Part of a small language model's weights.
Architecture: RMSNorm before each block, learned positions, no biases in attention or MLP, untied embeddings, normalized queries and keys.
Each number is 500 + 50 x the weight over its row's rms, rounded and kept within 0 to 999. Layers, rows and columns count from 0. Numbers have three digits each. The size before them is the row's rms in percent of the matrix's.

# up: layer 3 MLP up, 704x256, rms 0.105, rows 307-337, columns 128-191
# down: layer 3 MLP down (transposed), 704x256, rms 0.0989, rows 307-337, columns 128-191
# gate: layer 3 MLP gate, 704x256, rms 0.107, rows 308-338, columns 128-191
up307 104:529556432464569510437476482473493533439501493527403430551477446520497475546596459593506422487530529428451591432448447488486494525545510456533464559476482439471525558469481415523477584529466462
down307 101:448536514446405489460445518538477489466652437608537597520488479503495518426423535411447475497522551573481468493403473480529485588536484465558490452508494590477449523534510424483544401511508485
gate308 103:621433455486493473510462453489468528569448398512511484495596563509473567521522548462581505596570470615488470475528588590492545474464504491554510454486375505508468604522462546530463517591525651
up308 103:511505456647489482534496477396519519502517500534537555441460483623521467498457413486411498519579519436517552467434403572456496480565543436433506460558548590559510550455532442597570542427517548
down308 107:503497447476484539519487477430510483555496531503472581400513480591635535524492538491491575541553545472423503489513403495479457509447501535523511454482480517484481442537396523520539426498566450
gate309 104:520500517512455474453459488482405443541482508590494528576474539419512505458524443481495587501530472437467531532570527586454503539546488436479460582539474575485563535589472461536486617480483486
up309 101:456565489496420457451479485506498506469427563493570484453519530471557512611443546526516437515528516582416438530561487470562530549435518500514493581426486473505479490457503519498604490424484549
down309 101:505559442447433548544417486517442512469461596538453445510526478456501469629501570543516493486509481506424458534541563466455611565493466493426438418469499474498533548472563565479443501376455477
gate310 102:561513379417521494475555533407495566604487461467380380426456508441482519473541541434585540549534461503593432449513528531526420536555488458380476538522556516467459519543471505492561595507495450
up310 098:513586514567589505603507471570486470393502532543507549500529450517515479510520491549440475395444383514407524456399476523499500477515580538489549432456461490506521442513572432479488484500535464
down310 100:507482552508468524428540500485476513531499484425471476481351523531559617514537593537543554508528553467564509498521541550486506493451534502516396530477525486553521489485398501482517475478471556
gate311 108:619542388515545556459499453478438513462504493507550487456541456484506505427483490532528596533526464492526459463452433477541459480575565436566466487491463470385558410478473496490514608476558483
up311 100:658512480570440455446519510535611458502460597429514550608529533423518511446552418520561476504515547535520505511443511500532514613575526522484568532436553490543502529491506541509424423574501470
down311 104:478526489480457513625496493527531459457589479488456527517569546523420480493404442491508547558518444496505439532457556428566459557487560458532447490469509512459502484487457578492442532575467517
gate312 095:565542507501610503498485436335506491399562444533423522472484467471423533430550406448478524390542552508526550429468498477445544538469491486555504523515488449579455512437534427493535448510392500
up312 103:523545532404439467542532426558462482491513464489508457452508452474543536541396571527532547562421450538485520577518507506552526563536515517577598467479515561413537394512487606569476591543533574
down312 107:475461467467534488536471617550514477527602451515447488412440461531447469483539527557496460538478471563494427611476463493614529415544517551499401465527518504418570535593462496486421441564539472
gate313 093:437484515475501560537586557505558423453490522574414555537467497520592466518542492511494378565599504533466476602513466506456473470565438480484548465490502485481468486471471465506608564527509482
up313 105:381518563536429508470516534497574499460576439526372470456442502515556549551457487484428525530425402501497412521472417579496438462427494483505497474529432566502458490568531514594479610442443568
down313 105:407457573563462509521487493562500495480483522573489545536524491474505441589493428520521471540561504497510509559418385543578540484519489536510607459430479513419505561544469540464549549530501494
gate314 099:563403493603391537529525480482418575403527487545701588424509488486544500528472549592492569532558489495480506541467500571510503566469467567514455516432434408524491384502506550460568416412502478
up314 101:489527518570470494448542528466537342487423511525474440404405630499547499503538432509494442411494515545387525403540501457440426419539565450501573465536533513400524535544571484525562509526474450
down314 095:439656500421604494477510636505512473480619592516465496495363615453499570535489504518514521493551485485540455466546498540452501587510569536433454482548513628480517511569523502483457447514519385
gate315 093:529520412454565506495485523509528442502562488473495510579561611486516467521479463427462575527428533496424502454512553495458529434432440460467526479534485481575513499478469498474559510525416520
up315 092:459557498455472434564402493499517453490493413525604480605622534500486514551482378453576453527456507461408527498492498484480576447512430453523402420482544504577499415480506403530515513583502621
down315 096:480474429524543456486445504486486488443580497450559525591495593552469476534455503413530544463486465498443530505568387454521472487487430465510542448580597532512586443526413504477565518527544551
gate316 103:472486558538476475513433493518492390454483576466545549448384497522439470429488438479527431502560466345446475383367492479576514495574444604531474440490487588469487503505477579494458499526432506
up316 097:501513511469497499510472582482489550585520473525490582541583451453500494499496454469525515583468549546588445556470472583506680477582506465534387426488510369452585465529598471522497564464439444
down316 101:483487509568486465417516464539476564488530448450533511538468460540515488497469548471551557518567474532505569445496479411552474508585544553558445482446446499460542481534540575506427639459453457
gate317 096:471428529483574558482507491499509569462638481425462509594481492534515552488447492654469513525450417516479454554550564546422534466534543523508554422473492496569498504643517514456578449491454561
up317 097:475590527481475509508471460476466447573517537539473567391499482501542645532544553531554482581559521460482515494493428434498429599396462494501471542470529506585596477513506461510461581543580497
down317 101:538580490551419490469489462498511509576450490566479564488532463470536565515543542549549522539540486404503508461385461450499511490486496426457539588451486511487508449455477439456435548538541508
gate318 101:537492574589586480418444522438431485569460489501552505443564500483535548608531556551471514556571496362542391541465444498546523464415505488500483464555430465518439536432629450594489540505425492
up318 095:467487438452425554545515439409463538479488487564492513569415536502456545397457425518474471446512562602523529527537632544420559504512535486521424497454572436441574484591465518472622457516536523
down318 094:411597424520504508563483560510525505508492412525555534553385435464535518480412536471479535524492534546463635412412624579477534466548565553494452504460528432391497577510508478394486508503443454
gate319 109:510505501573524485574475521493564596469520471550479534463489510487591492531498540568443512343501490408538424459525537457517420512514487538584535448480455509477477522481565390547532392444577510
up319 105:549463460556543476444463528550490511600427552530518409510486529431469503461493480527485505506475524674436528443543488372521497523476463460559508472479507483521493564442487445483483544484625448
down319 098:517418464563477488461502370497487535605556529515545503518532503550569475483545491582489512504449447453500561503463541520523537563556483554521511511481535426507420567456428415559544463515533548
gate320 098:509509541479530457495495500563473416581501531402560423566554532484406558541508484465406531458495415511583525530530462568467497517585523479497447457523532447634480532506441457507506447453474507
up320 097:569464613549371562434517424461490464565545514428505492528496543457483472548452456484529457467530464484545479544527559495455501475468545454536481461504590403584514509481516522449528452510479410
down320 098:550414477483445538548397577487514473505435521514433567487437510506418454558495539397590599545468532537620549419489551508588450465516508510482499451493568485514554516467531532461456541528488461
gate321 104:440434464494473516504566583537450590473511534538536477589479536564513600484483370575510588508481518473510511453508472483565363438490509449537511479504421501531464493469518456524514391590479466
up321 097:544498511593435541396484542444526515495532547517492465541395539574601511480565496486545489506531557565446458508537420526454544447410550509583533528506596517559581438490512569559475519518655460
down321 093:537560510478490541380414440581432533489421446520473525460436515511552502559541469552464478467588438453537412433429508532449459461510600507416537539567515471590437446513473531549539507499485478
gate322 113:515492503449560512426467500552493544387411588452490515515541470532537472535519535478499495638458530443433434568468486528448464562482517501405456446485455390494521500462482408486453516509480541
up322 106:498501505433575490431430472526441531503492473561575496481470490531490482519553525516488460563434526467404362409460559543480330524575534436402506415534497403510578528458453460544518545492493457
down322 102:447490500423472572490487515514525517473578556587513461533463455612479572505517502443559423527463529520403487511534507487485437471572554543396502420542506432508590466487478424534545532445499510
gate323 091:504564529447427597608599456498522403430491409483494587544543490491548362441514387492420520550518474408520482505493527446471486499476526500477461481514516477530441445492571577507445472476547600
up323 091:453474486475609458521404516544512584601525543551530586524416522516511592499446638537483526471459476535557531419492493586589484455533499484481495512450404552463539515525437513429497480441544468
down323 086:518529584471568453438478527523537565517493605449567534479458486507461601509472534617543480564469520518524553481517505555506499503574568443434525494497492460498475562442462441559553495463564628
gate324 103:534556391403540570580417497416484508527460482448468528430444502512499566436502547522489525503604537436482569499511513489521505406509465470406492529525403546477446415469451482419516507476427563
up324 106:530545454504545593578522451507460575472516472491399509518531486523454545441491555467549476592503507570484523471464495489548417405564497425470437579483429458446395458518462442513554483473491557
down324 096:534485386620481490494472487502466530498464523525489526465436440529557552521524477509615484527451484508509568525479533482534465525436484485480513471479457553521412527467403569579512499420469517
gate325 088:425443496487527571453517466509509499509484502576498585544506465471408528488454509415420436520458429471445503397434464492527502444507524542541426485450506479568422467494564454493548474554469384
up325 087:582593445470485458558562479462397517461455515481505383487471507647558472447494507491552567476442564553576507527503470502500521552532495533495479476505532522463507590585498458592430556493566554
down325 078:532552487545485565550480575575407449442580523486472375478447456532562536541473513452526430474533517444554464551482490522487513471469479456509486441459383484491636611516498549426475456529495592
gate326 103:606556446589369503611564466541505483491426511472520426524499519469559527447446580444493501447439475494529401540501550491458536487601493479457502471521618517628506551500488489418589564537509480
up326 105:409526560455569410539459514544451430590478479468490623437503477496562556442482458462499451434549567387510433499497537541498499514431511521558469547533474532450519612464480536511479519449513502
down326 105:458399586451518475530509490551559528533503583563463577484452406547478473435582445540428473506503514482506523500571536499547489407385531489498458535532473573478478505499447649597515491434511589
gate327 099:590498576475421470477350551498494455455533508591392494475503485485532463526493476498561425523508507494478551458464501487489434512531434444547502440479506514514450506516475412509486595475522510
up327 102:472471518548629428461538622474369542481579529426528531394418465443395683538541496497503499526604570561485500511587463535436438482406450503544495495501419484487602563445523518577548593559442472
down327 100:578554482540416604513534509567549639572599589534546391494517460515531530523563553483509514480581533554481612488528458486473535480563531535549495461495539590583459578464473354467479541521521597
gate328 105:567462499453518432502482470589427529480480499504508480522483471608506557509455507493388456573506446396547473483483510595447421527476468547585538463500585495518497531519415495407438530536470412
up328 109:452543433487524581455542526407528510489451492542427578490581547464525406455587508555498571436540459575444464457472475417496539471510539527488549583537400489440462448507553508478508422508592494
down328 102:534468382472447518564548490505433507498544539467532535451518520522529446479509459494565572469621495474470538460547506469431553500409510449467474537530559458426419628483551459538479423511450539
gate329 099:507525575547402476533512552488522526467594596552493464468457535488477582444428477475496539429514509364553465542454501532390570550475538529448516449510460437555593434507450446437486491457462521
up329 106:533564550521529523526493542553480531443567584468478495546465496457571499447456503520581426504494455546532491491484479556501514541509544521451452474441485556547409429522444498471445513546429613
down329 103:483414559574504498512426484534453537508457520508532491515414524463574576479526522437506610539515574451501558553466601449504505494632424426446567441537437521548412413523518473570477498483472495
gate330 110:487511423461525514549381637425581495516513480506524575497587529431568524469520527542534485466558481530488549366469476480548462487502538525433516405483470495445516476495566464476603533539412561
up330 107:550534527469450520494515539514520498498428520589492394471550374515468507554463512474505336522398495527471510444458498472412437453565481447516578411420566503532476547553493470461463545506431469
down330 114:478421582528513507458466467605407535545429438486528475520488428482525547514420398566548367566521425405476446557483540502415449482516479447420505421355512499504498451496421581454443578456538520
gate331 101:577439519529400519521557387402491440522481557490539527508449449441450488458533528460395546518497465450611471420463580504504496494397548597557521515449504521396478493525502519589581507459568528
up331 104:577529427513494500460602498568513482445523500439441465537554528512448413500445391517485429439421474468602559499406429542474470519495493480527507501418545472524500519574548485624507460505472511
down331 104:518568422472551492533489551491561490485556491405508530439505533493590495533464521453492395506449544550559551477474552515493563618564467520547481537477509568519486424566607395506467491483440532
gate332 103:491492596492539506521493461403461531491543441443565494453644392426428460506436455456563574491457495555400500341411525502511484415435539525520487494387457476516547612497525388498434454511568550
up332 105:608503532486578485506553519518524520493531466486540490511484506528645461455599478458555405432539481460565556531488490506526465476530566448509535506531457542522474447492436652553521434560401519
down332 108:535530414465525451521505475553497529462414525477468536476441466587569523540553488549559502472540491538533562475537430497449459543515475413477507411545475570420471584491445608533471503607427534
gate333 106:545451512459592496453489463540544516375552502471509572422543453487456492547382513480504583504473488488491508483512507560490516466541473455429557603494428445370443546435571464495510524514409438
up333 107:438555408502548545496477500451474421517534522484470447577562450516520575486556474356553565510419531389521533540364460478482475503546479430551466499514488422493486481532481525544490498430493598
down333 104:422468450540459479495507399475492520480510485548453550547520468422545481476455462547418469554459470525483514459477585502483582574428523579455470452474474544535507454482515539420555485556426453
gate334 092:516455583481394475535478576422431525489445531521466471515553537501545532498436489553510425510491477511420437431501370505481436505559495534433468526582460516409457485460584370482435511462441426
up334 099:406581456437579507484532499490525469503554493464496538543503494421530422505507442495485539469495585508560430483522606538444518476461475436606510395481529522546588419529535482503456524507495495
down334 086:495517441524615519450443581521481452505536476506396521519517520514510419527503409535482508475389516560568509580433554425485476487510485470461524472535515485448427518507424456508503501508387559
gate335 097:415446571448504494509550547494490461334520579467469512500484518411603389519513419478541413509487459427513456468486476456461474540509524559468474497463535485604499395559588487496430471578428518
up335 091:493464526509447567495488461518441545487582525461533535455529495519511577466408594532416568396427568517414542499508548529462447386504401462520579483526477463496527506433497440535549463457500512
down335 094:436546525537550460481516467547462547623497461536558591491573561504351631506545512553514519423465563524382503499514519493536476480516405424541596441535559524509423573473481619466506621502503500
gate336 102:504437546450530533466512477418416474567446394395466530416555493524555465485532466488590459493448584440558498476480412551577533505492524460489533487459460525505504358526574455500422445607430496
up336 097:483544472558555493575567465512529389537548477488553564557489518566584524422491518495433550458465539481551521374421506547459465538499579492552563458464472529552455585521415577445506474551585501
down336 098:453460590486546476488616550512473556504482506520570559537500556472476514505454568667504546518499521594584565554546511575554537474504485483464455451541556450466533488559443480479441498489573436
gate337 104:501422478532562503516536523508502526448477489577550609489512469442479498553519386473536562541593462568493575505495440459525444498484499531499522507548462487451493431444630505462406445505541492
up337 102:525544474524549515516526463464559484601503506467459458480434466518454464471605547518489405486531485481476530541418564481449599524514495542482459547429523631418475617496433497478478469432448531
down337 098:577520473479497594447508460542485551573521433505447510411445519492409477371509515419543443467459541512414492475527548572535486547520571557481471630509551453512555578507441486530539524565412459
gate338 100:495530536486505444433519533512491431479546500569481487483408454633486522556489438502464393515478478467484557448509511453531535538502481522561486504496502531544544568452424552529524487433487507